Each number is 128 + 32 x the weight over the matrix's rms, rounded and kept within 0 to 255. Layers, rows and columns count from 0. Numbers have three digits each.

# layer 3 MLP up, 1024x256, rms 0.267, rows 971-1012, columns 32-63
110146159086137139150139148108113158137132111153117111116139079116142146144111145122173128201138
135054146038165145158071093128185094121121155154095191149092132170127093114126153128145149100126
123124145180088189076178123191146121139134097165132088108127143138108179130094112168128142137198
098055166134173121126129135090131164097164096072113109123123136127144129078155171168095134143025
111119143105122149116132135098120146101201166129181143136140122155137150118146170076122116077130
163115134092164142103026126119072103129116177144126090112119108104118084180168145096128103120143
107114109113162169128089114048129119142145139130113115136087118089140107107144115106124098108135
147157098111111191178158118138078132146171125173165129166058157166125102140084169187130175159207
108132104136101176137165103169135106116106154119099105075114156151106128118143155155113194106092
142126190159156131185115103108156141105145148141112126136131143124111103178148090138089132159137
147149164138101097143174143129150143061163119159104100135100121090114099164130168111146125139141
123113159181125117121130137132132158135103084041119145132102048094101142097163111139177090103200
128124089085167107157187081113116100091124161156177126137161160155157145080074109171162134147090
102154163155146113052157119131127113137114139125136126084088093163103111087130146100130098170098
206170157207096175160107113099164138129142161100113147071116119098102095081132208102152157117100
152134196119155095139113134113116098092128155118055102097077206079123153123132126082126146093169
137140196088106096138146156121075185085129172106173092149136093100079077155129104124166151139140
138216167153123149103143058091059133049108126132168149126117117080103132134134122174098103097105
121130108082141150185224123186119160051148112136119128156155131138136152094083106120112168131140
149129102122166139159136123132142130160157120093102125144091139127139162125098144079099111165128
123151102096166135156112145153172180210150091142108208102136090207085124115057103100169090079110
111115128145131117105129140114141153079165081171097105141117065038118081149165103138130119166148
111074142175144185171102125130112136144160108138158158105127147157138062099064122088171147138161
161152174098134157152147034101164115135133080100112111078105124120112113113096169124173104131217
129135150120125174111181093101145153174215116156170113212134083125065113114062146204101132114181
107102149109125143137130098098175201173149118101130177048121136105152081076179139096134123140110
152110040118126130149212135115080191140164191147166132092108175152123135124138156139186106147160
167138159107132134093150189147081115081105075160153132145139143144181101092114108125126168120176
167107162108166183151225118082063199079103148105133075147192156156161072170166095137166126163137
155071129146068051122113115107042132129135151205084071159083104053086185103083176121097108169098
101127095150091123087100162107119092102141133111116122180087147088147159114119141091152096126142
151135067139126158144096133149132150111117154106166115126133158176173077184119089177173111079140
117156164144114157116154110139091154088059078137182116093141047163127165091150093132147145130097
102100173094172114065132134124095106069159153178126116154050131151122084122137109162139160134122
116154120131075089143112194114105172084087109099176141099203126114137144146146084092134064121173
123170150103137149154155106083153136114122111134135137109112090182141139100108135090152121181077
157147134130148115120112149081112077160092110139176092152098151144135156111111162115090129121199
139140111118116083160099121117171173167132129078133113114179149167153141058105132107136116143129
167133115109156176096150116098160170085116131119193118134127130116072178112118132114148169130072
145126144204146150099130135098111148092094104165108138078125059158097136095121108126171182180128
190069079140105174127109111163146159151091082179102062123145177152164149149127150105085091157141
141132097093136169101107162153128111078121114104117111100098170119091150119134118158137090142128
# layer 3 MLP down (transposed), 1024x256, rms 0.193, rows 971-1011, columns 32-63
109121152110161128143175141172150130189133115135065119144113092147153088166133119087088098132091
163144144165176109097167137089177138151088102110140155101115154152159099102103124085104148116168
131140166132124119126113167146120083146126163095141070139176113077157095114131140122115096158096
145188141134132114105166114107136109127135119180205157120092086152084107180135093126144186183190
115145124119082136090168116099114168114160080151128093157161134080136111145170126152113135138109
184171133137088113110146153130157145066158121135090099158088107148099168051150127141107106124108
159165117098131120110056130169142127146140174117168120153131156129097148144177161112114098140074
108140162101157117149147127117124148117148043228159152140114128120099166206173162189137174115177
076127135143124093156155133131136115121120142126133069173087113131137085129171099106159136123140
111120167103086161170192124182083121103092076155111136173110132156081165104135159161194120143116
127126113113117131146130141161088133108182089076162066074100157115175125144124138080116117117105
130094172154189082141090158130138168121118150130109126129124101119131160145102083192152125099161
133052201190134138099144156134131102178114059139158096137176069167113111125179082141125143163126
133120161187122093160111127073143116152146157162119090141114163079089141114123156140099117144123
118066106134187135119086154079175081124209180158186139077189122155081124150110100120134091112146
140122102066156222161145094220071117098177084092110121140153123110107113132088098154090182105093
120107065157144092092081138145091096145088148102160145128098109132037076144094139144091090057135
104092095132121114093089157135109152173182149083104107126153097150145150113114146115098040165148
108123175143079139177158140137140163081113125112178125104169135077124096145122137096159090160099
102132147128153121110093113101091076107152091177112093116116149124144161159169104174163135140060
144104100145146138122154155169085089141114128118155128174071099194146150179130152025149199158084
092126191153100113148124115222111124078099158160145104141128158169131073088096175121113166175123
140183146080133154070160113132174149156125136096185106148122114195120114137114104117114107162160
050137117126155097151131168163105107176149126087099111136180127150143159132158135145160107128106
100054115124151178129116153139156105079099154110089128094169124133100173182123105091191148085123
126125073078157108135079150087093108149151109123142080129144129089098120168090197132116129110127
149082134173133139103099067139115126149104111104144081137086138183157062068116123168098152102121
149118108185038158120133156151130166140080126144159141165165157141122199092102116141172134094082
108120116095187131120094209189120199141116107126127123101134093152182148102218047099116140122184
128144136148157156115132129174163159154119143148134124148124100152137123159122106138149116087108
127181166149149100134107118105150117129124095176171137123132124128099172172164079162145082111119
112115151144135109122127138127140182196081131146108131179127096128186110142122107137138098111159
105182115184120103176175077142143067121142106108120085185079126206155132224100082127200102127108
129146156191118156131112092092190125139125125142176167149146117091169121091131196124165114138151
154139088109154139136139116091118067141111166146085101181075113067189124103089148160077155119113
111132180097156158079140076158193130163087164105133119136121087100164146134165098117132156065161
054144113050132123119151145153121117098109122161050111105106183150147134130171099137104121167160
155142112162115061111127158143088158152151120102158130105137105172130163177195131157070165158175
089132147116140116109112121098110115111118146089124154119166123172113096119084144112111107170124
138163160078095108106115121184108087123093134137121128176170156116194123155117172113105160140023
143169107131156110123122162132070092143113170122108099134098084116148092084100141120106104161113